Each number is 500 + 50 x the weight over its row's rms, rounded and kept within 0 to 999. Layers, rows and columns count from 0. Numbers have three digits each. The size before them is the row's rms in percent of the matrix's.

# up: layer 8 MLP up, 512x128, rms 0.143, rows 172-271, columns 64-127
# down: layer 8 MLP down (transposed), 512x128, rms 0.0922, rows 172-271, columns 64-127
up172 098:524465445485509508481495471561445487532521533600509518473552540525490550438549539471465531514585553467494547441559519457547589571638448431440484505432537451514537412581550513441588482512578529
down172 100:547520483419488439527491500524522541458515521421417539518484447482490502494510514421484380532480518437508477572464557521429665564445602626464445513540539533437568605479500469498500553494456467
up173 101:544519520557525529557577610550587607532515493526579476468520458421451493471542502497562489535585506609470538422543556483516484565537442531527503373544417542502531536513559524477539432484534561
down173 105:478567458508528561432523449451601505513469500474513537456417421503471459564456546439529624479561489435535507500502425453460519442474533555469502522547512431482594539486426456538561417536551450
up174 102:494415432476499539518570424490624541553402522493519514539472540516451525487491456521466427490472542522531600524481511502456503514593463422542464499513526518447550512486560537522496442501517492
down174 105:472556524424526459482599483477480499456531464462510503497520467581524502464477485471463472495531475453544502475552567522499458457421474563559491474505416479518452494540494601522627430584530483
up175 106:524484561440590505484405497494442545519525509463542488497598568458550432462572458591517444474551519601532512516570536549502520595566463494617532490582531472577511586516499439511478491552552502
down175 112:543466507473579500551553474442557552528481491552532474376537438486493583504573520539557509455479464531456567551506548430475562506529514472474463477453642504538471520553497446396467420458447511
up176 095:575567368443523563469503533538543548485492498452535468563470488506442514549577531537457528412523400653488484460598542416507458483528532533550482460486557457463473425504502459508545466507432541
down176 085:556511593544514509540411472480474492440510482397557459465475460506457476519473532438456570478502457491519544465456624523486527505450554445527422549411513442565469507457496540504517548508463567
up177 093:516476475527537528464553546522526518588488457543445499465488479575511472453500549515529511445367428510582480511512481430543471468596434459420482463525489455441466490584479508503478480498533487
down177 089:496481522383496440506551404470510475456461483480454508423517550591489520544511452510485496491458468505545537495554491516508512503503534460506553493509403467378518391587412477495503473468411550
up178 100:580439528529503468538459576461457556576580519462504531486530484490519541444507501580517431479545468537488540475432575478557406472514504403601435579496569425528542439529572626478467485468485479
down178 100:496531571474562392492482473519542514526566503467550506504533494438510583550506519574420474553603526433485437432535599471451436523483578455528472583465473510531520527474575567430524473450516471
up179 090:524462474555484554537470443508520520448540549461541552494434507517512504466519459488516457429539456582548542498420557509545482480507484492656413465558553434473471501506505577458500531524489570
down179 084:518474483529485446486559478496576408429508520422508432564553426462572431442564415536504445533542466513439443442510446556550530504487459523455497497473428522471580453529534501513448507676497508
up180 103:532534535424524545496480552601507550572528483529527469536542602464472395404545463437456532479548509429479536561486533523525519560479412454538477513455447477473459550640521552491551450529498499
down180 104:552496496477590547451558509539418553585530399518478535472453463442570506481524535577555540532531500462417542474465452475543526451527437546538475419445533511475459503486577472507618505388462457
up181 105:551467466482494533487505430489507523598485514444473530484513610462416439429396441516427435541498506571551505467458475530504411511454504442499516497544547455519490515552529517413537440515549466
down181 101:571558459499443416522491437575429498419576563464402418535536504550494417584514526457477540465467562481490527498545510537460517449491445436510495506517482510452426505496580474486566549551551524
up182 100:472464404526571648392465510602476528615499467576513467404540519401472532538514439476523474520576472513463511469483536480504534468525533453488474503418499537592463488489442514404427521528493557
down182 101:510430464524497523502529436400433516470575398519551504411500502623451424517504482469543509428485510522572476421529462544397471458489546530518460547547510540392484540512462517526518531510427597
up183 102:492461522458526486508579506501516482491448491476493405443599526491476521456534466589487501516602519502461549455538516421512433428446367492547529484484471433514513505518579420422554493469497553
down183 100:564546418431474512426492483466529411562415516527509568433406488520464513590488422614432548546437516480575474533431458506426415467571484493539497465520516517483471546486445488451549462516563462
up184 099:581443505634416523533457517519500660522387482555414481576533460441508509496537520501534412454548414550503468492545546457584459525514440529546505491469515394459541447495475488456547440532508552
down184 105:534536475534467542417465567473546484552380493542440476421438481563522509549522562443447546466447470387444562573419460454395506479527490498436542580474520501548533521495494535501521509458485572
up185 102:450535404535542489510520460595506461525580468513513447492620508499453494507514476438442527521465460467430511599460561556497555496534368477497485517525494567562450480454523495515513428428523519
down185 107:529467478417525490498501579443429488554460505572565513537487418514564525587485415603507505504480465491473502496426458507505458508514409544570540526486559495422506506604531472495549566368522484
up186 088:437415416519517462527462560569473523535553479490494483516526504419489455456437572591468452443548480448426501533497616532559459463535519568507473577487539447543565510524507531442545353442542479
down186 077:439544469515510579441545574437482471482470446420509514506512532547440579510526557429485500531446544447543520464476525579526483430472471550449535425552501474577577554537475528434463459548507517
up187 099:603425526354470483435500538483525487523549518469515507555561479534492512508584442540511568479497490486543535537506511434476475510544474457533515450480495443523443451517416565393489460542448515
down187 097:498445496504536526513471490522511552432541562399534494608640395424571523522566526463494419549442462504557468507539564525514520433399476440516415504523526478481418510428445515569488577502423549
up188 094:582471470419444550476507519424590510523489463515593558521475432515512440543491360544495513530608491474536603506486545498498389513519500496526457494460517491538454487581533532472485519529464593
down188 089:384531471533476415528500482484572562519534461448502469501585440466474459439514482470545446514524456522543473501567492498458548449406562462542435560510442437485437492514466487561440498454564535
up189 098:617454440493533467556481447462468523595472492578484556416422505489653559486563520491539582460513541562560494447537544481554502467537442510560470456440605398456521586492552482475527496479514513
down189 094:458517560484465496503454454654524434496505468481552512554532517486506440501461497544561421492528599465521418526590490523461512540456567513506490401571421477465558442553457504484523492532486490
up190 091:505517509458497546526522459452523571633533416420512550534456495395484569427499441529415463527474593533515537567570596532511493537568516469471372524540495547488449547451537515442601446481525630
down190 093:389562474433516465564554504522455444484453511426567520376448564549481455544452482369397468499496476551467517535520497543492550532507558566456517516494532497544435542447512487523523570515458441
up191 092:446546463516451536561474518498468519529567504442468564426460506468528569569533466524510469561562490512606581485476532502603523505526470466509470520428510523447580561482445444446589501527550436
down191 084:504471554469534566454528439517512556496483510430426524520492480460473518394485494505509498601494541476482525596501434503397477518412415420527581434466569499502503449499437471633521501556548500
up192 101:633513434395519504596421544533549551461512496495551528543602518523522428500489468574483560550536498501533512484595508589494498552473478486528418522507557434528489512523641551442578501502506553
down192 104:491484396480529475499431551515457472512470544496481468456466507566418586522540419445587496513508472466444494487501508451438495507530537533474522440487525547461554446469416458458513481437485417
up193 094:478418450442404484515475429614527550555497517524490483482599534536493397439461400491420471529482484555507584474539545550551503463509499574553504546454533523491615476590531513440462540513446450
down193 095:470492547477422518465475530425545400493532476413498489492515458488503424501465492450535599508455520535475381472447529466530514527448522521492482451573487540494519578506451473529532600504415598
up194 096:521501508481518566415499557456493561502491480549433573481528442449576420475440424552416434440453537566487566459560510459496476503452470576493510499435512384454500410530553585506435464533600485
down194 088:459532493490554512484502479459534463428531569488450469398504459554508564554473495539441527493501570546448474401486512467520506453531543557549567486515493568535425465559458439473513462519435536
up195 096:480534442411405531482500525646531517508466539506558419477557491472560425595575476510451431592414444530537492506567534447542496479509538525507564490500505493453454513464539439498548460505471510
down195 093:551502496487542498517514478403564536481517527523528455549494484378451467508465558464472535447517462487468571519481530448519559467517503463563473619498529525506465496453584511595601514482406592
up196 106:472452420506589432485421507523567478471413465591516505468590586487543484500451412560502543615524525472458474528482537462446541536599422405533496512518548528548528488503535520436536556461596547
down196 115:493426388474489470545476480452550493517575567479432467492554513461451486458510495383554552451471488514493432492478452453635643470390559523445437539448450543433550499431549421465449443449537432
up197 106:451511499555544548563532513495639584471472469504490458486498497498518540448568523542507505567559482499457587512515483428472462484563440489498618419515535457518534492515555597430481471500478554
down197 122:562548637485478577447483538584580516519534531483471478494543488578542424541514539461532525482412493512551423510494452480475473482440504499484442514524478489494509519489494553515501478481525680
up198 100:545453439542509485534507438510534532467439488522484588620425458394529466471479416498500514449540480490428534517515510468506523445602457490435432419454522482563587482454417510463531451472525470
down198 097:411542439460490522475465482392461464418504528425524526489464551550458527532576430398562531496437492424540478560549418523433546456454440469474459471508487532556474473562491459467468383513431520
up199 114:496519472512504527522527458464541514521432422508482567461554571520558589377542384536490563491507497569440526451514544434449419544516390493469455470461514421470505481565516627384501453478528487
down199 121:550489489581575488524412492490475492544584585444455524462478544460472520547430521500534448462478492526506489551492485605473488469517506553513441500572527504430483481540539455584589521444593537
up200 110:490481496540541518563500592549552497560482434534476412504467453453453572434517481591505453531490517440496506507529523491408560503532411420560488555490546519581572503523424532457586426436481559
down200 113:447541476466521440571459495472506483486550492486485528583508489533541526529425498494471471536609546592561546513414520480482523501444495459470465537570438469476521498512509545448512381521508462
up201 104:478492472435451505497509488620486504526506522522508534537543489491517441479495395554496523507491549523483543560490594429583558524444459637450540409513493543445469489553479576458468496477473518
down201 109:556513546488525542483539591503478514538443439539498485491467436538476506461486503492476452444488527468484508431509412431555483447567497478565535500424509583516479593496459573492452577439471373
up202 100:567456540438493444525602434532542543573487536580534598512514529496577509475480514568506487462610493526530506513451511529528374536511501468574557479550445390428514469503523494515528499565484521
down202 098:553449444478433476534517493473458526484594521603509442403447562580534486518456572431469501431507499570427442499438464498422570532522501537591479496587557455530510533467477519536396416488497598
up203 096:501539453518534581499590556574562545599530444493539515518532536527523513506459543487463510488444557507488466491573513396470511528535502596490484512512591475525547425519548551452505460510571553
down203 091:524503489473552492451416450493462455553519425490483455506504524443549538487483449483483582401489485494445570466524513499479509545481483535421498524560539577520497565469437504558461523561383532
up204 089:562388510490502499614460425589562484464561465439532493537499494536476521492472495467523440463459491502483484570445566574430479451471421515442496378476493478496592478496459553434475473562555637
down204 081:442555447460521510472544540461531560540641432475491474510539542503422481601525504491472529546501510572488432448516535554539578410449568382360518508483537540511471527493502527513540497461463487
up205 106:495475508535497544405516442566525593511552485504552496489470532462485427454487488460320395451458491499518510496573614446584544413538388520465478538509532436505518456500546556515510499453498632
down205 115:477499494516558457496437484488579442511374483480504499434495479450527562490591490547497471411475515511480598491489563484443529618447466547443433473459511532542405540490450494493511505410428478
up206 100:557503522508515497497517539497495523473523500610469525482442551392506452408513447481528549560520434516486523614398495516516591460483453514463490417609529462575559550499563465466569367453451472
down206 099:417481538552429483443573494447558512489539483459540503432502442493516523499506497531550578390470480457594420543507511470499466428468484464485437536497432542432460492486522537571498502407441539
up207 095:430498443467499496471419573572498488484463503510452515539445542534494419475484434434497445457503402530419553451522492556502555523496442421493496425434475501498543526580475522358486571484511608
down207 086:472512492524534528388532452590548534571442504482523508590522432447620444461594512575488470528607561482524471496485468484612469494515446587502542567571474464546513526461446449508538466460527481
up208 107:480505517483518525420453528501471524613524456547583494465593586514568453474452351545432447406474526527475589615489568464437511453500402474559417579539517466487459486492551503451541499467511555
down208 110:514452490456571579494510548497570484493495492541504553459533337518523539476512503355501467397432517541426539528532493472516612573573503581480512458529557497506491538514491475435495483495454418
up209 090:522539457513509481538467594460525534473545525460499525431512496531460377494514404499486458536444456509400480519491619470515570454574474571460546541497503608495529500469556565441426484519501608
down209 080:435470573496520463492541435441518499461487540467573535449490504591503483559511530434442526574513529471420477532471481550536520335447527437415487534456536536484506516607440590524467561466505453
up210 096:480495575468500556520434472492586507484516534424508544438528525589508439400556424526387542480524434601433528456470577413506558461540460589490501479444608493444508466600488538531546478494467526
down210 098:574489511515572526533428532519526471432511469539466460575471440488555525594495550627482567469465491546398567471507565469470582524533495482593518559438432524572456507466565532471533547519472465
up211 100:503529414541528460529531617543471554485581424486462543457549579517412518524538407511467524462579414511500519498575593573526382448584441537459449386512491462549604450504551577503549494479574459
down211 103:480552477513470545560481517469488498549508514475446509476463450505464425541519464470469469615475533492462505657469447514554475509420559452408570448475481523504592538420500479435488594409481532
up212 100:462542544472510626579556460569438544548516508639519504457511444537457556575557514492529476443520517489478581515483433456539463488525438497496408564475477479541516432611518528499488530554563462
down212 096:466431623514524543518453438529484551477446418490520511610474503491567490507463534460551506490433423479570501532464432538440568524536442515600484461577552506538485531483478553435474531515516525
up213 089:567567452464474470446568475610571493528408475491586509461519542517407516561543445456479474465533481479498489491574564520624452435484441481513507431553469520463493567525534546486469534390534535
down213 081:508541521493505539566474508517521457491576563357510456474558432447496500404514510463547412523617545529520475425530427477443486514561626543474460443483478468530507489481581518463493589566463561
up214 105:512421539513483576580504544559521563451554430560576476486461538469538508505452444608481459492588521516490531503562504505424493463551470490538473466493526458492491465500564530456504510468403510
down214 105:428513443543535452470544550470424475475430465451414421510511487548541400502498527560522532468496464537531464519432488485420502506433425521468496560470453504504597526548443513461504474494461453
up215 090:580555465450525629488585464530547529504501485467580574502491433479496521475483510428515457487453506467529489490411573487519526475559471509552465432613481458514573565546543579458514450473500506
down215 082:482596488504501488416508510522505488499447491466520581478493409449501493424471556496522465572472587453560375462500387527497552496502494588464538451545540497548445490410451456539557521600551436
up216 100:625433490502430526493484513514447508565498404616492457621531475489536570478504520577493436536496562428470479451549626526495489544561538492497476505434462440497547540522487480455551466452457519
down216 104:497517578473438546545442557511480472491509474439499551547468469607481519565425477501524474581550449517620542414484530571553562529546490522448500605514435527553470524479490452488495477543527495
up217 107:548490510446511516440525571541469601484480417543461485534504447470462465529469429555459491510556522561461505448514577528533413495537414490475413474479421471446439537588466496495484439476569496
down217 115:471497507449384482529428522414512477531493448559620571376465514558402543528501539484472431609543540463447490480545467478540431460428473505467585468522545455507538450465455445466584571487497437
up218 103:549546486489477470474419481532632489510563524523514485468499521520527453537520475446504426429536450460481528590539532504537502548531467509547477549565567476541590409554548554484459439549554471
down218 104:455434448504490475422545549466459487529473540474470489560515472558555535559572511574532526512508419489556581395438447518496501370468392504432544455461527536447546526496427564466546575453474510
up219 104:545454509458484488562518571541570499517479376511478558463532430498607566386546387515439480563486529553533461518512483407562542537553455593520535457506534497545530476496549593534492477440405529
down219 103:473464504489473510526469512565499585464473471465449437606507515583478484528423574410544641509406518417473472564567453467500442490489562521444519462618464490511533468438429497607545495491563517
up220 104:539490491485414504558490512552528510513456556563500451559614537371472505514521400485463454522571442477467534616531559457524454501517449498411533498409472452508545464469483561555432439481602478
down220 105:537544405582418506486547488526584504486413485397394455497523465533493447570547503473566591459389466570524491513532428576487500457532505533429460405538486561525497506548452476447495469533423516
up221 096:490480410490481478533552553510478550478473402508486570562533619521461509501471409491498435503575483556488522527535548516528522504519492548472491466517527438431470451527554520487589500571518519
down221 087:559573502456510484512528576523430456448404495404494460463481404483512509393480569420543549458505525544546537471483415456508505408505584582499444441494505436572414440424545451461520476525456370
up222 093:487493507486478525528498531400486604542537480609590514537575450506542532446435500496439559490592522528400512569613545417557458442566496475474524459608514459471559410502496585554449427465527496
down222 087:461562533519414483521489448617548449431579522369501474473410510468462437506509434434566476526472528461517472501459412433494548506423527553515467467482440554517531496522559526497473526523517445
up223 105:571495494436482563503503492502483582534512483463428620465493440485424481521545342499484463481577506537511522536506517519507465548503490534598542502525456512537528467475506568525551468508563545
down223 100:554511493511520489556619445510513527465523495454425443440599456504416442397510501497543529485466576483556551504427478487509539492449507562514523574534496556524439481515435454577560435588531518
up224 099:532365484450491504542613525513501516505478425523485503529499532473577477510440487508413475493534414507558527498500576514396482534484478439509500496506496586440474470526532520551585504488463576
down224 100:505456416508546476511551452458537388421474472313503500474471469389462479453509562439467416457563490534515478488543464438433479517434522437460517564522468483584512486529577453554478522530577397
up225 108:514511440514545543537437627616543547555407475514425480473587510507436573520489488455480424558561530518457564457576523486486536522541482453540454553471459534446532408432503526489440467491572623
down225 113:557411527571581493446525489485462588458488422539509416563529497564610463451481632545525501443485542468460527559504525489538424539443446551458423572490472416470414534552556496513471425494521485
up226 101:427453491522483537628444485619538546549416464532468506540435501483510482491445498508472531508514352564469519406527505432513548569521424506426513482508474392429506458537609601436447454585490510
down226 104:548495469445482466428545506557564470436478544456462501528544454434544475438531495486460492483494457580495457463554508570546464365564535537530406453408631460533450441496561467418450493543505477
up227 101:440541456532506532544496537562576675504525361479483479489628530493536386546510446495404508510495450513547570481539471496513505476475471470489531485468577463414537549551484511446442549551580526
down227 102:434515386507426486556539521415506448433498481492595434477534500565524490471363497462508514504641554479536534462537502534498477445508490504550485554506504446543484570549505486527551474460459554
up228 094:545489441509471458418481480429520510534583456579482424498585481437440452601540473481450551480451531492481536500413503543515494532599521510575506388462615506519529544565534483546476499499508425
down228 093:436458543484463520540435476449428506489458613453541450562486494503556468491564521545535456481550393504481497439546562386549489488482516540567525539393456436454453484439496512474580439462515472
up229 094:525401468489452544524478510535609563537533592470509547492454510531535482426453457490460441530535511430543614548509487467475465494476460467498432584469591477484521425533571480453571478562442521
down229 091:555524534501559426415539529512549570596605529501489548531561487543510542471485515528424460500528527546507480493511589622511580543463508518471531452508445481551456492500485439475505474469547567
up230 103:478561453455490467439508552507551579485474460487433553506585535506566488542571437590485531602498484549501501456555513431520535529529482581625508427565532422453585551574449470493587420505565513
down230 102:565453523482526523428506489475423477497565566515459578438543486519494547578534476430591436558510535490545534496529481491540567517498463581425518472562593537473526502485521511516505515476538479
up231 093:504413494509526541443467519470493529542584412493433434512566537447424439501560507488455459476467497578436530535490583474486504475522524542539433505516611480503574441572526483521556509484458490
down231 085:486521611458557465497467474494559467504475486457525498478434454476582564520454444451514418507524605494464505574496498498459639543460546444506537467449570547435440523504511531492564394502487484
up232 099:434486423486465596436596493554446538551625386513470525532548451530479521512553523363540375457527547541510556489546501478468531565588430487560463487454510454439482643514490559503540489420493500
down232 101:528509660502537521540521418506415533422401609523556488478395498533498469598517499457413484560470467565440453570495477469580500492423565431504522459543412472552521515477421390480561481497515427
up233 105:452451419562496577415521546507592513535560432489472497603458468557543519547546449503459482593516346480437500452436574476451494451532431539527460467437552488483524455488572529454434492485493478
down233 106:538500492425579480492494531468493543427512466449398546552471460462501575455471425500445573481489519506451505539490540538422375515525505503439604515452487562459465416550545444502568524464536505
up234 106:489477503488528540558448528594459610462441500537444476459561470390477541531531461527534500439559511530530539479558500544505453499514376569514464482519525473543561528603557498402457474520575525
down234 106:524464508624515594518461547517494601466461367594521504419499514481512514529441536494530520446404598504512544494467451534387572492543522510474462492433528448497580524492565498470488473421469463
up235 092:568523530503440528490550444494584443594515474585536515516577498504531429460553463597498419552537484498464497488564538571490508484590488477587535463498484556471556599566536556454464488595509519
down235 088:542543535487562445431417533470489454497534496480433566527541498511391566546526570533517520388493575521552517527599420472447565581565490455496521450453458465393506478652444538529588511470465492
up236 103:416435441533502491589553482493508537522473398466426556450566503545470556431450533478474543556563458527513484596562556368555499497547443479477567485507498450561600557527590510425507549431522513
down236 099:585469478516550502503466456360485429470454516498437476490419505460542476527588512565469472471489479431592527612512512496510570537535447456487581465531535583402503447485436433478482475561434501
up237 092:481527379492494474501536512490472450482480483513470541482529533536474537443490512512511508435492454538489481596577510487488583517557473420429468387464581508540532461578546530546413462497503535
down237 082:524466512513459584425477481460521541529537428499500444506537489475418510505446395475533504494447426383523449505508512544519513418444548438427454561526455486513539489486440516467463566432413405
up238 102:634477522436510531401497542575549449599521452560473523512593463517547469458552443529449406390603597520555539492487533547484444477526452491524474498501504474537514593488513495545580452594488482
down238 106:504428462588522539508569539478509486476497507461506454513437393469451479586451585448532518488472493512399485502527401522433547580488551493496510521498529609563576502447448563546565476503453509
up239 109:500559444463476557547546496600469523562549546520436511464471459555520537483535455447482442560529501495540525504552562458571562473487495605476474483454518486445512482512477494500539469486621603
down239 115:608496468417494517469463496479554565485555479566455488558455455488499562555544499464488524499488437415445523490451441539495435541469461482471546501426498550410561443453469509561538477459511479
up240 102:516477459464594505504514570516570506584555430561526461557446550543397453480541548563541476423562502480528513597405502467445500621619479440509535511563501486554509530491569535482489508435516509
down240 100:481547549500438487437489481496454524489542532524551517427578384490489504414538495599517563449548533488497554464431560494495559538538477485477603450508465522484462561460484583504533544476394489
up241 104:543525490477535498532421626443515508486489551516554495459522497520525547508476468443520430491502459558555477525506591407576439492566497496464384444421471477553574466534523536540550430558570496
down241 105:547386588527547477551496550444474529449465479510573471468466439616525531483589494573500504481419446434464449491467533491462412508475479545515435470590385564461482457531428438538500574466464386
up242 090:566520522408430561489416528510548515540564453455506595451514455403526438442414530454512469433527510445461449428434555495515584534550466561508507531591595441450551557553544470500504439524530498
down242 080:465505403576508488550593444502490505550512466441481487512482520573436510566587477474527480523428495418546568566488450535424418471453564512467562396491473592523535495492443480471376529547468451
up243 101:436541479410391514545473518609567531544514426514468468586538519505491417578527510445430553512513360562551523482490504499473642432510487568467498462464534492448534443537491499562504483501507518
down243 098:482513481495466454579483535415520510427583571369548496519573532579525499468478463522439513463577501487544576474561574504493430574458525451511478496471506527546464419494509443477523443588456400
up244 102:507509536546463596525506509557575474495471478527481561538394502368569507464496456458533567435579504520476520468515541440524476625529455552428450429456609434510541536497561502485485455473533555
down244 102:469552474520440576515489444514570515453532529478537502469371583537460464569487442415541524421492513480628489527485399472498521475514500482455546445497542586472455476536532486540510546447414516
up245 103:504537523460593536448485484467528505476547481523488530570487542457517461480549482544491509421608500547505567493487464471558498499527426506445539454563487529560441530558556421451460590409545531
down245 105:512536480426494455479503573436502511560470578564488524562525464540514549478504533479595568473461468569439520431562443477435522547520540587498446411417508520523434466453545532507474572525456542
up246 093:456506536477503491495451465546506555503495436541402471548513520485539491461510363436453414561459345557489578543545523441573493572454471546512562620495546527480520547535576552417454536520478512
down246 091:504548541424527495440556471571509513444562519371560540453470580514495512462540598430543525453483625543538436396562457547591527479529628490490439502572519599547548459472447600516468531497478414
up247 086:491447439577543449501507522483533497492509485399480455599559500432515448456554492537449420458591476587524514456509585566535511529585466423469560553464563481473515598493474525493496503592527541
down247 080:595525516506493437472535510452456525519546439489446505526450397577510587531525539572584548546412551440483539509455457535439553530458415348486492486546479516480497548483417501553518491408458520
up248 109:442490462523416535565468471507494565480414401539445532547555514502432521483558435498550451530492424490514557436593534479527487627575469559504411552411500434477586547411479569460528520458523476
down248 119:561492543574480538513518518700500507480454431433463544475500540540439597499483546560455490453497526518491509461486458432467433524505481545484441475503518511651526545500467516530544436490500453
up249 096:522507513390434495450528481551553539456445545471539525524443426495435509573631445453488488451524539489543593532530544493500452540498490469544481511479453539520557529566540541485562438519465494
down249 091:516540449565502430517626572443462495459506517409483518361513427456486543533500509494456454511455486447536568443562472493441450490495548464518503380522499524447505489414422493524596492509548540
up250 104:551431492496540390493484419565418518573432464563533463508448564529452511515578444435463559442492548520440521515479492514516468473485446551532502551441455515519563517541582500444458554496446478
down250 105:484447488512503482513504566443490439397468508479558481460440402569504539503582434531506406490479493492502474514540594470551491460481471559441466522489502495488546382511420527571430478511544518
up251 099:533513472476559523498488506475468491501517448461541421490508521444421417443519450496511579422469520441521507408497450461520443555527467453531410580414605531433547521566436537433549445578480619
down251 093:510477533404486565472436484558558434532522449435484515428505536532475496479608437484578547540557436408536507528438401442578446472499444506495498456503463541526569582500403451458439488520416507
up252 105:541467407506569528478478441522511551513518480468500494512480476471460514405554444489428466475465470519455588472520633429581454550550451485544484469525507516539503486469582478516487472499531630
down252 110:532497497464497491554454380505512539426510544506513403543556417460504580525514526614509478443457482520491549469428636470480532538398462465521434557503484538572508486489493543488504435487381466
up253 099:560406595396465520492506489536529568497466520561446511500493601455517512481474394486459540559541406513567542483514586453554587495557448524567551443463532481553576488564531583448472501468499576
down253 104:622456511500579509462473440477424536503487522552423602448465534521481566441527583548549490501558613498443536450457492459554551520585514448504540409490511509547517426462493448460480466406541431
up254 104:502483369534513522529512495476491515521433381552514492500492568491486505602562469542524476524500457546471518448475597374514492569546435527540471528546530505557586534454452523435534569536528472
down254 109:407424474546413526485551557552509493599512494527528522485503482578584478441516538454547554591511548498466436425548386525443439498446371531525523425526494464468512502446419439480466417590435483
up255 093:521465566543560535540517521471522488549520485507463561516550463382524474445601513517460439468520450498499625486465441532499540509513542528503408437606547560539514558569578552468611496462510398
down255 088:499472561384466469442453412444532482514501513396454545420532486463459514498504515464572426506475491498451591456533423520519504472439480498515430450595512521434487432440518564515383551552498492
up256 100:425530489429558486507523618535582463467522461486494405454575499475514485539523447524555495475558505460450582511532546549507484552512410543492523570431495426492588458532487616381519478527501514
down256 100:549438352533429445480532476415476429407396484453508524443457526542526546449577510470438395488386497501514512498555533583505472459489426417457486493520469423545549372485450456582494528582477561
up257 101:528497434448500476565415498560516484511557413447438472523498557517487541488541327492472584489460499498478526519434494516550572499547445543497468530496545498485500486544523612463581445503513485
down257 108:391567502537399465525537503485366539577450554455513469542460540538480407495507469429411452506484511463466495470538492547500539488435487487509467531494483460573453497491505578540434613520461531
up258 102:551461535510602507586445517574489522520531503443465557532526492566492616402471454505461453504483442534514569457477562382452559488565474541508397455477583476493567413476496604488555442504511550
down258 099:462497513541529427553481452533592629496507527462462466488527516525436470598431551526395459500474454496531511513511553539471477563479516523565490547558479445583462503559544501528488497467433523
up259 099:565487444330530480474521493578469497556426517507464512449444459578516506442566497467382459507474514546511463547512474430512444561509490541511502562512450479456440536531493555446570474514518590
down259 103:513520474550509512387398467564496460492530523528465482523418452459544481571523428517487500598460499462473465499457510524532490542452527518529557459485533613404521500432461454530420554538529459
up260 104:473394489490500588566398433604516535563469428477473558540512561466472528430530501488487447447468457539481524565508484474511499511543514446585530508579504530527478543551503557462602545527537521
down260 104:473434449553456472487545476387436451495436498485496505497512558474445470505564449478476495538508468492453538409481385632455482407519496487403483465502540531452415569419568499361410494468500524
up261 109:447521512527489526488565483564527617640482420506522445512460516498422425463518465535503516437558527499611508477553554513473536487528344558486538525443486407572522550514483556519490579470439478
down261 116:529501452545516562530452501482480489522485500524489493456469415505520519532481496558544484466500517518595549479495476512449540550489583461395470520492442377553494559532427556539597599388490508
up262 101:582492495517542486580487641530507562580517457535526438451524453556465457495526486476486476575429412477489509455557523456597426543599486506515497557446534444553515585527473527475593483399456500
down262 103:555528494560534535568571505496519541506548550618471357479460404485538469502482576542449561317474509416449521627495550473496500570462526596568521524468546541517500548465447506493624521549540525
up263 102:462482532447501581444504516618562478490426465524497484513585473484390477513542512564486408483489510499481518481617501474605486499451474484477421390473450566397561439587434548420504504587560515
down263 096:509607471462486488465558511428532482439474481382587526548589468425546439539522443494448525433573511490537489571405467513578569462482509573406617477505548470516537595478535556449444575442482542
up264 101:550484451518500499508486493538484504532538360562546504403475458635523573603584469459512467513454486622556452597500553454506502490527421469531530580512513375485505473533493534460498462527537545
down264 103:528483501464544483573461392536521483499516572494446448520434520521579515493454475438495469505554488485516473503396590521448531494482572456468487461465558559418484460588425524556465393494466510
up265 091:548528475551468553526491578402473617473458419444560550439544485452517451495432437563439380438564484507451474476540563388517493574509472593532417522498446458443614526548540572523516482470579490
down265 091:413502523531451446509528536519522399526537495368607528527438592572427399562511534568450400572471493515526450479538442521553418508522514439488469451450468482468460516467461464457365520554567518
up266 115:445482401542536488564503498604507523536440500480514458514591537365526522580455502525459521501554562512484529566529555520461517548535427590511527591474484501504465469549495516467451545486630508
down266 135:505501485635476514454497483502475532531554490519492494525478435459492583512450552399443602431519567420484567552485379416493537521515525490480448451423504501533504545522504475490391478569474415
up267 100:492482532508470657482526466499505551602417377570555443477586512477465485563588488472505514399532574469499499438597481532487429510520431492553486490427592516511527521481423530384505527493511547
down267 101:542554466578457478494495468489493494538525468358621551492499496525461541533541519472554458371411514429524413370503566502515515458545498578535563445540424477489498431525536549595478482467472467
up268 104:531531506514551558575584516458556420537455506562490537535505608405485422587506470556476510490480518497436506465551569540514516631534448609457448424520461486530570507561511512471489352491599466
down268 105:501526582427541517499394467570386527496520641468400449513435506469496347511512540451433371620499526578442465529589495468529499540492485456529566468528464493504460511484506497561509506519512444
up269 094:504467442394541515492423597473530503513540518461498492489513497523439522575605428494450539550401483574557575541490540438445491530514477521510430390441557442477519397563459518530529402566468525
down269 088:544373564531559451542491418464472463555587411450573558483511448437523588581510528424501526464487416515503492471461541442481517466529487490492391423415495556563505475451654530527507425522439502
up270 107:564465530346460479488403467503500564548475512587495435557538530465468494541521456517429479458562527493598470583626499509580541418559410443536542481510586502575617396481528485521531486443527523
down270 104:551563435495452391493479511520454432492561550511570439483519486547515463495581487441490563519530464515569461506446521503445572569507523505594522485543459513352491502417517536456474422500573477
up271 099:480560492490538604496464513436527552566397437457588534523437497444507479553489459536492497508478449580501520495522560519560392464525501550522428399469557479571472528446401510447489477607542546
down271 100:570435568441484516475467469466493495517513405575462531506635503570503458535417488505540432503476484490433573463583542463471571422496530472548493565498548462557516500518466474527457519454431487